{"norm_place": "pre", "rope_fraction": 0.25, "parallel_block": true, "init": "normal", "dataset": "wikipedia_en"}
Each number is 500 + 40 x the weight over its row's rms, rounded and kept within 0 to 999. Layers, rows and columns count from 0. Numbers have three digits each. The size before them is the row's rms in percent of the matrix's.

# layer 10 MLP down, 128x512, rms 0.231, rows 93-127, columns 0-255
101:556496430495580515501435506526437451580513515596524519548502504570466526498505506462549491466505533533490500456526470600521407428542439480471587463447429471442507504497446533491483554510514489475484441464532438511532539577551430484491477494440460520509520499495526536447523415447484471534490560550431470470481507418536536537514599522463521528496502486488460500556494547495498452478442505532535541487500511521462573529453464486479494438456496512496522405472505484541527514511535466547569515446537464470477483466499523456530480474501456547532462495507470427495533478435516481539517522586530486438498481560370490461425534493563460524506520479426563427587472499434449472519493550471468457532527488515555563489495470538516503505470500520480480478443509454555502512543501592
108:462505510521499491570529520432519476505541420550468488518538485511471520543462510482483435487454493501524505486483477550525503538521491515486469461489446450466458504470524488554536528445509508557448466450490517478468577532498503498448458537545516488556531553539553507458478517511457537461548482446535583585448542479474391524504492533512517494491462523478505444517517482494444546458468538530449535501494550544552490540544519512492471543483493515440521531492448459532506561435487481442493515546469501495484487511458483422488521504477405514548421466522534514626455482512455480605512433458461492494501476511523465445512503521459479504499500484512490547487543465502663449484459424555447496562448519509505540526519542541473486475460468536527497548497517538576504545518453499
095:494548442472492467554512513513516527517543478526491522498504458551391560516527554491474461460472508510496507487542507489435530559513530496442528480478558486551550441459531520531437502455552460522478576476433526475513493537400543544604473481448495538534402558504504521535473513546526510575501530500512500497468490549431505553527508361507494547494415450500495510516484443568484518515510476622562532505502493468495448463440437471493492454459500441510519487558513504372456492490563479514545502569469515519536528521536455512480543497465436517494517514553448516504449543503462456513537474511490506478494543475548479470499533515529532486500560528512483465519408516424450522480463409455492430507508493481486500504529494466512552518485524484472520454543549540530442454549492478
106:478514428396527554384520471413488534508500530485556540468514433523476420519465438440575457482544455534515529439499554519530547525470450502501485480478518554513502504483525499539453468478467472445556432427504513506496515491552488479498517512563470456510537422496509443513487439558487474524501504496477488461490449500489510499537545501410474498457469550460394462552450559519492454427494501504500518486506514462532524469523533584451484560586517507613426523487567581471552538531538446519495500471478576529455500497516484479499503548540581509490585483492560458486525505500480464523452528477473447463488497498460490504519504454488501527562516475541405451564505456533449573535465526529461530495539443535453461447495504538444499479493440474476588539525480457563508487508443500
095:453419441452508501498480543545462520459525469487518487538426577439510507502516492547611462490501451517500488508432531447509498514529492529528540426520479471537561483524434526507482546548396567464424529508521461433450483474470518504488469572421407586502443515500457454515569514494486547463492482535471500537458521484583517491458503474505522537504488583511509483536516444550470489487476505492480550468512462507449527477497488491491464461444498519473458465501451562474438553529463480425554544492546433562449478501507415434514487454485409534457494464481482433493517428484454489493455495469480526474479466531490534524480536555497545506530509435445523455501466517502442493527520523510487475509529468454446528488471502450422585510467461517435523479533507551474498481439480494
100:497470545549446552470520519552533460486521539510506514538493456453552521518424419555471547527536527520493516519505484480480518506510503478484487510530546543557546495557477472569452490473470473482527510431512471487444470529560469496519473465466456514497461469522471506505484483480596455517510505515551503502468514424495491463525438504449474444551534499598504540531503462516506505460475465491445563479608505535541492486500482549517503560501487603479560443502508490471526517472458559490535547457467521532577510501587477474507464501467467542533517450470479515483547560492509547451511522516498513526437480452514533478519512532512492443573455471457452482513554499532474549509507444513410470552423490504517524547484433527459491525508479557499543585549507549501478499369528552
102:627516497496539514489563439536515527424522482478537480432511524444507477428575408491514486576519554449571503477480522505474608541435465527455488517489504539436593504502490517503528407585447518502493534501511510496497502405485531533560527470524456522524489456565527498536481469498500529555480470516535492449479509507582511443462471507469504461487496499476480505522492500486536516490523373513577500461565497483512467504481500414492505511491477479474529509428501515489481465464585548479544461450548517531473542441491483507456489515515498510534468465465482463414601488475504464559487520458484458414538448523540504524564481440485569511546529500477534483571511543467441450496513431547536523538505525436487492498540481518541475464466479502459454537553559494415505521482485551
102:478523450467524466507458636530516539463516504561466469495570409542510574504549540476412569464436513475509500472508481525524421535589522470543547505548473506439517504532539465570567550465505534472477486440501542470544495486440513478553542538496494494567533518505499447491487535546561539520488526452556531499478521430471482531513500547488454519473477404470537474489545449533494488519507459509480545491489496542482544514550488514485491548507481476442453488521495448551516497511497499457511513555523508557478498553449538508497527458489481528481484430532525478580464461453385550535506456496561504454505531490516589500549499471530511442503518520523489481463419481523482529442590487538465497531570459445498516501534568523393491501522501442536461424447492500545547453526537474
098:562403455527520540555465464492473468512519505487476482531482418452404540545451431514487497470491471627534531451540473479510438449518532537456489487495422470514507507551515478448466499559481471444527491465550497538459552497524529535485515501424597515512491533479464502439518470528494554411527536439490504459514491500528642525502526499544501529483518549474586552518520451497490511481460476487541475505460550551582471450461462549470465575576555538535480520480458550496532412514526473482484551541483521500568541509493538449466505475435557508543523520476462514482497538478470534434556515527464546478455465464448494470510482470581526455517433487527501524468498517524390479505471443478530526514506517460429480502408479490449482502497479525527481483470537507536469518550566470
097:480542515487530475548437529431443459543425524532468497473543501507432434460426480414484601523454507424508492474384500479480496461492533432523563453498464525525490496559450487513494489528492531594425508562559527454527542508473449390548491515557472495488544549478520500480514500518471473501483498465478583458552520499548496520563565474484516530540512513480463535534507511457487498491580515563506483508503419486520565576497538533494547471511496548376502497485520439459549430516484508523528569462482516463494534432414520493472489474500503539502523496493605503485524516524494466484466510494531510455488482462516492564501556443455453522483476565546558477509532445498547490551527548494512474498534474491482501526448534442447457571469556468565545512503523444480487483520537493
095:493517502482497524474502557470529507537525523463540426440529510540412516503507449467505464520507489457531465568481525525496478534476471516469514581507446495455527539521483475498518461483527482525482488482507500530505454490422555438513515485552484496594435531530504548485432483476526505672494469519517505519486500536555529422516443469518495522416454471520500442468495460560536486500525458570513529539489512489577506493513501446438534475539584498466519479520494461500466526486523530526487457408490523401460551489525502551497439568465430514514500523497450553496526557552540553483529476497456541541485497520559541489525550504437546512528491519455512468481495511503491566473513529532566485424474495493448485444440490509496477553491508513533402498515445511531487482469443457
096:527488480537484449482445526506457543521586512537498411531479515430453540502411634578523464528473522556476536554489501470568509487577468416521582473484499498521491549480527490510501491517444511483496484502480471486558533515538571539470616459509423526490598452560501511502510564479456514444441475420488495513472564510487496505598495441522511531536443510562466467562412466560461475467504547524600430538518493489534490489406440479536461557486514442553528528473571536504463467495461543499489454573515487470570520607497542505483478505524523500554547427545480453519515438466532513549470439504529535414560484537466451482499463480491442466449465471557523543531494546454563508542518466503517485494545436502504442512496490418397455558524510482518515560525515543498504491438481466
097:519541549480532510418513461482550501564524526446470502493502456579390444563472491544560504394493496483562519507424546566510533532501530495461497587508439470478538549507542459496468492523547521477556447583504513499484465527524532488473437506487513492539479468600504509525532467484501489513448457544512400486512456522508609533519506522389577464489521574527481518488518440496425483471464404476448542552569489529540494508443524463485480577538507452474465533489428384490440521487502450546571512482514521497534537567538486460539475467513516509535526497547501523437466511505502517464468538530546492492556471542464538533510531476526497475451507530503531552535504521569535502475495521524470497495486508420518476490509444491467515475537553492515473505518518531432491534497512486
103:487534409421452502492504526450556500552519555547515524528498574526489500468590411478525538515545544541421508486519421540495494458524545496462477433495499545478489570496525560487545513501495507560461504548522484595513556543547497484507566491564526507544426529494534549517498488438539465468429499573510476446531531496525503498534485557487498551505557464482598414439477478532472520499489473521504579507467414482544510497488484486519507528530433492551500530483507448514493478544553513515502521538488498530509554473540446432560542512440538410463489456531534454486496497442561500508530426468520614504451500500492538508503549494570444485542475466521530441481426495534519503455471476622573485533429466520529551505449511500544500555445521544384566556523438554520498501521461514
136:497522526503507501480576499510520442512507545530498454499566541517530454491586485402480511510544544536508531473462500490546517513464480505475554521466476514518468515462530446509435497513566525491523451511549551480470550469530456491524544450473505622463492455513403448525503481500542565466441484470507534461454493512513471428556430506533432447478518543504497539420451487487487467545493537525455476501459555564423559482447518478492492493476538524554501541519533454506468566505482506450498552523542463457432519595530503489519507565435431521431502470455519496436517489451522480457612411461467528495545482429534518470525482481464474525477428507495464503503475455469535477503520495541504480484462511479554547483530465447542482489503419393531499477572521533568421581567548435
109:505498481498509509483481489490506533493550542506407573491502489484535444513496576524537545414443458438474506464511505539479485575460554501485560421562453437517540465470520546513491441528550440535472445504515540522547485453491461510455465460517516506460405552476488423522492483494520521496491440551471426534478473554439489492545495493567480544455481508492549444486577499512507503471508444506503526514441551556510514573529499509442473527511494480530427489548497508529585482558464506515466524515539521570489524483551523448506494449500511556481503514504455443467493434535492508540529533507472446437509477492457486585502516511520498494514465502534595408491542516481520527504506509484462513538518439491421378480539552486535555519525529506478437506507561489481585446447482488
100:526468526508549460443507503501459553557544497407545491537467523463474504531457436529514465556515499538478435528514528548498505443580460510500513514483483426510558453528445524500459542493471506538493509483526546586496553366524546542448556486582529503444478497485525430491485497501480478507601451484530477453458536550427493546507559565582524485447456499523437501465486544524530506563462526546459482501429532573515452513491513473561437472508519475487494502470491481507546569522425485530508554572544487481512448441550441424468489435531513488535543557483450524502528505528487543470526502526492518470540505453453472499509535488508497546406562458547538492479521547520594511523544533513516529539510498485509471536493500453460488462425501516524530529552575483504410490497501502
095:507512499517475502588405482441489474572558442473504487518558514507541463528483457527496502445477552478492477510524481418418520468508399511426490458492574544455440464445499488550518513541459490524478499522480424605472471562508511504476586486496469485494448490527455545583531462497526475516487524544496501497508451516505514507487563475505478545525424489505528474454471541581472485439476462510508471521465425499619491432499510518439469558499477551541509527469523420526474518437469592569542495507519523456475498451545468408529486513458516463492548495565491560481479566469493524569556525513515456460456556462520529476551528511483502460615472480530510446478555507472497461571482592494507520464475534483425421453539461544533478522489476525498435497521582446534499529517503537
098:471448465474524487474502495531481522444521540536450556483503505538440504488508480473508489444483462515440483479523587480482381530461510441517536486436506494471497471494515476468534474485545527468492422557491521524466540573466535441534529512484456508505504602505498486453506565486499561507532489514529498467429487535569508544479497451490479410445551534405527491549506599512514519462396423501452489477419503476423453472513549528466549473565453552494481478477477446549483520520480549536577569562484542537436438503402539505421572528551411511493491470492442475517503505538474549411510503442505503490428563584535411522493574492487456519502517537497537542481498477514499510563436495473513480497461510483481546578517541508545543474457504511458497471493471444526508443535505452
099:451453566503469467520461498462507567551509497537488488430439568475475462564489440501547586434505486476472545449514453586478482567534416506489582513479492544452458585495444501570486454462502576500477556436511482509550485481481499478587483532499577503502448562533525484415484468472494481525477588553448445523586482491460515481436511503387533539499507501500492505490554518507448554515476480624508568470515560513478494462472456475523524518464465432542442515492519536500500516494514466469550482467509412477509491507579450524465504566445577562468435457491531497474511475534518499498380501489467535495469529466537503430517541502459529472457473467494453553491470487396508465505490511504424488529512489480560475488493500555455537462510450514449513493435482449468516513508524537
099:491526504489488532492507422488519421475535543477515543518454508471479491528578432485497461493462514517496532549456497493448520484546507507455520526582545444492588470513494479532502527497480571476496537510456525456464512533478477549480509472479557475578459545486465505534490529437442529471478457554499526524491604409547475505518570464499477460496471552536525531447536500507469472425485630593466479406529517550532461519414490524460469540479467433500544425488511527484475463522507474516526547497483497554477492456491428403461591496425534500507536532444477519507549427491452464408526504478512501472497560489504521453478528534476535511514472461506504452496507526471451531414531497530491560506529465475522493495487542533531471535483474520456436515459496504512474586506448535
096:450488490528572467519537510494480540528530505485477529485511590478427523584509461518521624520523491497560503500448494428442494476542579460544475413472528532501589482476412620502451473464465479457449477477481459424560584470487500548474482514489461515526524526473520439477538569537557515503529471473505495518525493529525442483464471515584492458451486538490478598461452541519552503513464476455511538518502500494520530504510460482573499495487515471541549538473505498464502401541552493541429462485503481413497501521476550576556487498436464495473557499498507533513524486465451393513457505497494548462461524519485496480436486544442519535544465470508445558465566502432508473568462459548527454487490494472460507559507536480484507493511481563560506429567490483506463602504453441
102:397467493403522482446498509469509471463506513517523468583490490521540476537494502540469519561461522452527492536449515474422473456475547483509509490499439541488519510581564472507533463448456581593577462544512485479491536489529473466514501432453498528502522472546512445565396502530511534528467520492452553505487449555448509525498478515503524448502493506451526465528492492495463532472491543544511472607477444510496496528539585476490520478580441492533481532480459460452448502584466513485450530536459524491411390473453529459574516540522542377513468535494477497505469490506491585501551480499496469525540514498494459515464530547484514547501465441527516485570491423400497604486474521505520516507506538459495481472495500506553452490506509485460477452573456549494567572524547530
107:470495495485498511513502530495522444538458512484489492504445445499489491469456534465536441488449582497528516503506512608502529457503508446449472563509460585488458508474509438510539486504568497484452437469468499537544467536497538421484491434542445493514491505525516490477432475603513499409449423544433538486548485515512545475562576501460517492525429447553517487540465491514402493486518491560549518482542530471492476523516554427523517492469512510540590522475465468592493504482542576458437529504498488452484502496567513406476461529530490478472536482509520500542464484519505582515558548427379474468445557504555514524492441532498491534549478527514510492538482497537511605442600514473539521513574535467495582545472482531411571460497484494519490542488501558485408492506509515
097:402546512531472513472418571503494511509543503503532483541479430466428576513477485494549548531418528546507483495509508470558575478438521426516415539542471495498536542526486492544489473478492491562498471465533483508526403535531536506446427509469550495543489502504544504520487465519518529568535533532543493411490458502546575457489554557483492552465467527457529515434560428520500541457452454447491466446504525474460478474419454482457524423585509468493462466504535561409504535504487520458544521538489516534486508538503480547469502512448517548430500471479567476510492484521552449520437510502427492527465493535466580564516520551464464508512471542520498491497569440521514527535515496387491502520489519505529576555504442467494572504542518534524527517473566529473524489503378455
095:528465500593466514541544429468488522558447525545467487553541479514574494497474510527503435491445459475503542461487448475442448480510515482521475482544581423500549552491451534427480528537493419505496452502467509498470529490484453534481425513555495513440499491488476494499553485504485545460428440511493469505529533510501493566509537517529452547464518490477553397455540563498596478550461500572561560525550487509604521508473499503530509518523498335523536518506439549525457433473510455447496568480456563567486478493533473449518582484452468479467470499559531495539435474510515509455453485441485575522509537464494573417466509471509487531474469516452501432531548492510546417490496539508487504501462452444448540439460481475523591486541497459530582505418482517478489514426541486
100:505479499521526582534554557524470537564500506521423434480548537528519484547422519508548477522460515510502445525429558520499534508463549491535540520481495396500568553559483515512468495554471579429444459518484554531550473534596512503507548513494482502501513486444478532509577469477510551597469538552521500448476540560480538481513557520552566527443558545466467501497522550459505463554509457517568509532416469521477496490528549518536440525494555487499502560574479467519516485472522561536477434458520535550512440488611456497553488496528552492499540441460476486538483467442491468519511517468541484483451540567528504568393424495522518535465568450458533480494512394511442471508530530532522504449531455464503486525457567470480501543444542518513496484563450519533488473460457500
103:510509500495495457444468532552544524492576496497483516550545508500431525496444506513464519515540526512487467456491462557526562468588474475482518549502507563530519493479503528520477581458468459494478465458399535534488545467544542491541422494520495514482457594497515540439506437513468535521568576440527446419486527485506524519540477420563481529511572423459542446501467476480576454525493488456545410450547505530541512437528570451517505524441567536527476535522460515577473502522434509501509479531492522418466454428487491514420508570455453529560449532471496457484609551545430455460490529484507495484458554495529522494521546524528484436457527544487486504497448530482522486470445500453467548533470455520492452538536550474514494487552511514586543516511517513382473498483479598
107:505522528503493476459461521434516477490471437455566537543455595529472488507512426572486531525520534471448482473511498524460485474522505520449480487482551540459499487474471438497497495519485480499482459544519483548530478547503506500517506434486496521572536378565474469460481483554547439465501482422561468539600492425499514547543584519537494515538527460496450404505541495355494492510530517525539495503478493454525573458476529451505505490522506487541483469520529488505448527479578556521499507489422500546554519473466463466510564438545550418543493469476507527548434566505525511559571511467536493600435528496529535520467481469480495490566424449534464524484501506551462463488413648508520477543508435537525501461477405486548422512492490410499497517508527492552492479465524470
100:493574518464499459427473510520541443443523460526464522505497513488503483494528468531523474490444495498460451519509484581585481454482472478496518496536514597493581493427429512447483490502466447516488503484509496428450499470409556476454530465489533471549552503493498486497483453581534534488493540573526548411566543509544435497514483514504496533503439490505418512561465526498551453507448464532533631447600543516478490508528541520484498480502436480481503567478453441511559497493514532478496461495491511468505463478490506505472503539478515491535497438513434510453515489541510466407534537462475506407521497542491458498476444497484486513597394510497539490516475470468482489495481452520507561495500539505482425483497573514478456527484536543510432524447498517418510447495480509
097:550455479475512462489482515548524505503491502483477497475499565471437524468482448549455509519516466477516451515483506493479528443492442525524466565441535440439532466453580511509475486589476536509427475507500492532460511471517497512544452527477430537467440443538492407550500520524533553441517532478464564477457479512567502517492469486490482486501511594444482471542472438499608444500506513537513534486487489559505494500529527554532457496464497518488517423546477482466500466486488463500459445463538434531481436481505455528539468458406483525428497508491512471552566533506501504472504480511510611453494490529449502535525496621488494476556478483476548489593449511445574472530501480517463496506519537469412488535460490522546476438496468517531471440508473536573526466468441498
104:531530494559467546533457474524512462489488513500507485536562538512446530446519459477456489448464536520443481471488543470544512450498494563513460419519506482482468505480512543504512529448507508596480541521506523481458451555537458474512469448480490553561506533483500435507484455470526506505521532483458505528467408550410480502562522547469514556493527500494499446489553493506485540537536494443505492568506571515526457528476361486499438367530505561457508529484511555560519475534576520494485526568472501511487451526533486569533528502496530489511532514502524490461472476506512541503466540458562547515431528601436462529482497372541538482496504536513460501478457531459444499570503543435529530492465548569513502586538457455577536453509491541504530534517473473510473506558578498
099:440524429462418461495539393520497533497531485447534524549534551482415556568550484487490488576440464442470494531511491534509515531499508500478454512536491492406501526485502490517490458544525491535450459463532439531455466545541489511513541553526467573501538461533491509528491451422510574534529522537548481506425429506480520465467478619512505427490509586475528469474523463507558520466548459625531459464553548473480491439545485459555443511458416424523483479531502527481546493551519491421456534477519580469430526466515489486464539568492579492462505497520479495547540418520463510555499522515460473485443453485479572501554479511470521490609513500582524487462467498523471601449479434452453477537568459541539507469520560442486554489530569506472541435418487513521455507486496476
102:429546552581490553481476497451560512491542581537481520635459441618522463474574535512441551484536570509542458525535535543532429481494476575475529481516539477516532463497493452520450450507522518535572465490497494441561486520445525509528479523419456505530448524472531520522533466508568509524522460491520415570510570455460460483457524487470439565524530456574527509506571448511579447548470496431518528423484566495607492455483496521477514474588384470517483553516520464555494456466519589470519494550527513532493517530535460448527511527459523463466587488517556503472486510479534498456517542477508447480523437451419462514469488492508507489478546466547475486548635501534415516544552495454562557533481558427505502484479468491520538485527488560509569488449506535459483486461493506
102:528478511442483471511539478427514565500480510496539472480488542511469500512478558455511493411484491497533568476448492492504502537447428515512518533406440445509474523500536533423504478410461517497520476517491535463557459489503451487444546522467523467546583533492530600531485581465458490435528433489545516490542461545488519529540550520504556541499497489473470531545467455507504529520500521438451513537446525431490520467487495522509526557522503531429438507499508538470439566471542506456490471479517587508555488538556525496488561510498549481495504463532568492524459515486435485614539523410527543495490483566528493520537491568569490462503569509467497528509440470541478436533563535474547464528531526490455438442489504494559459444441472507450527502544499561529510483534527436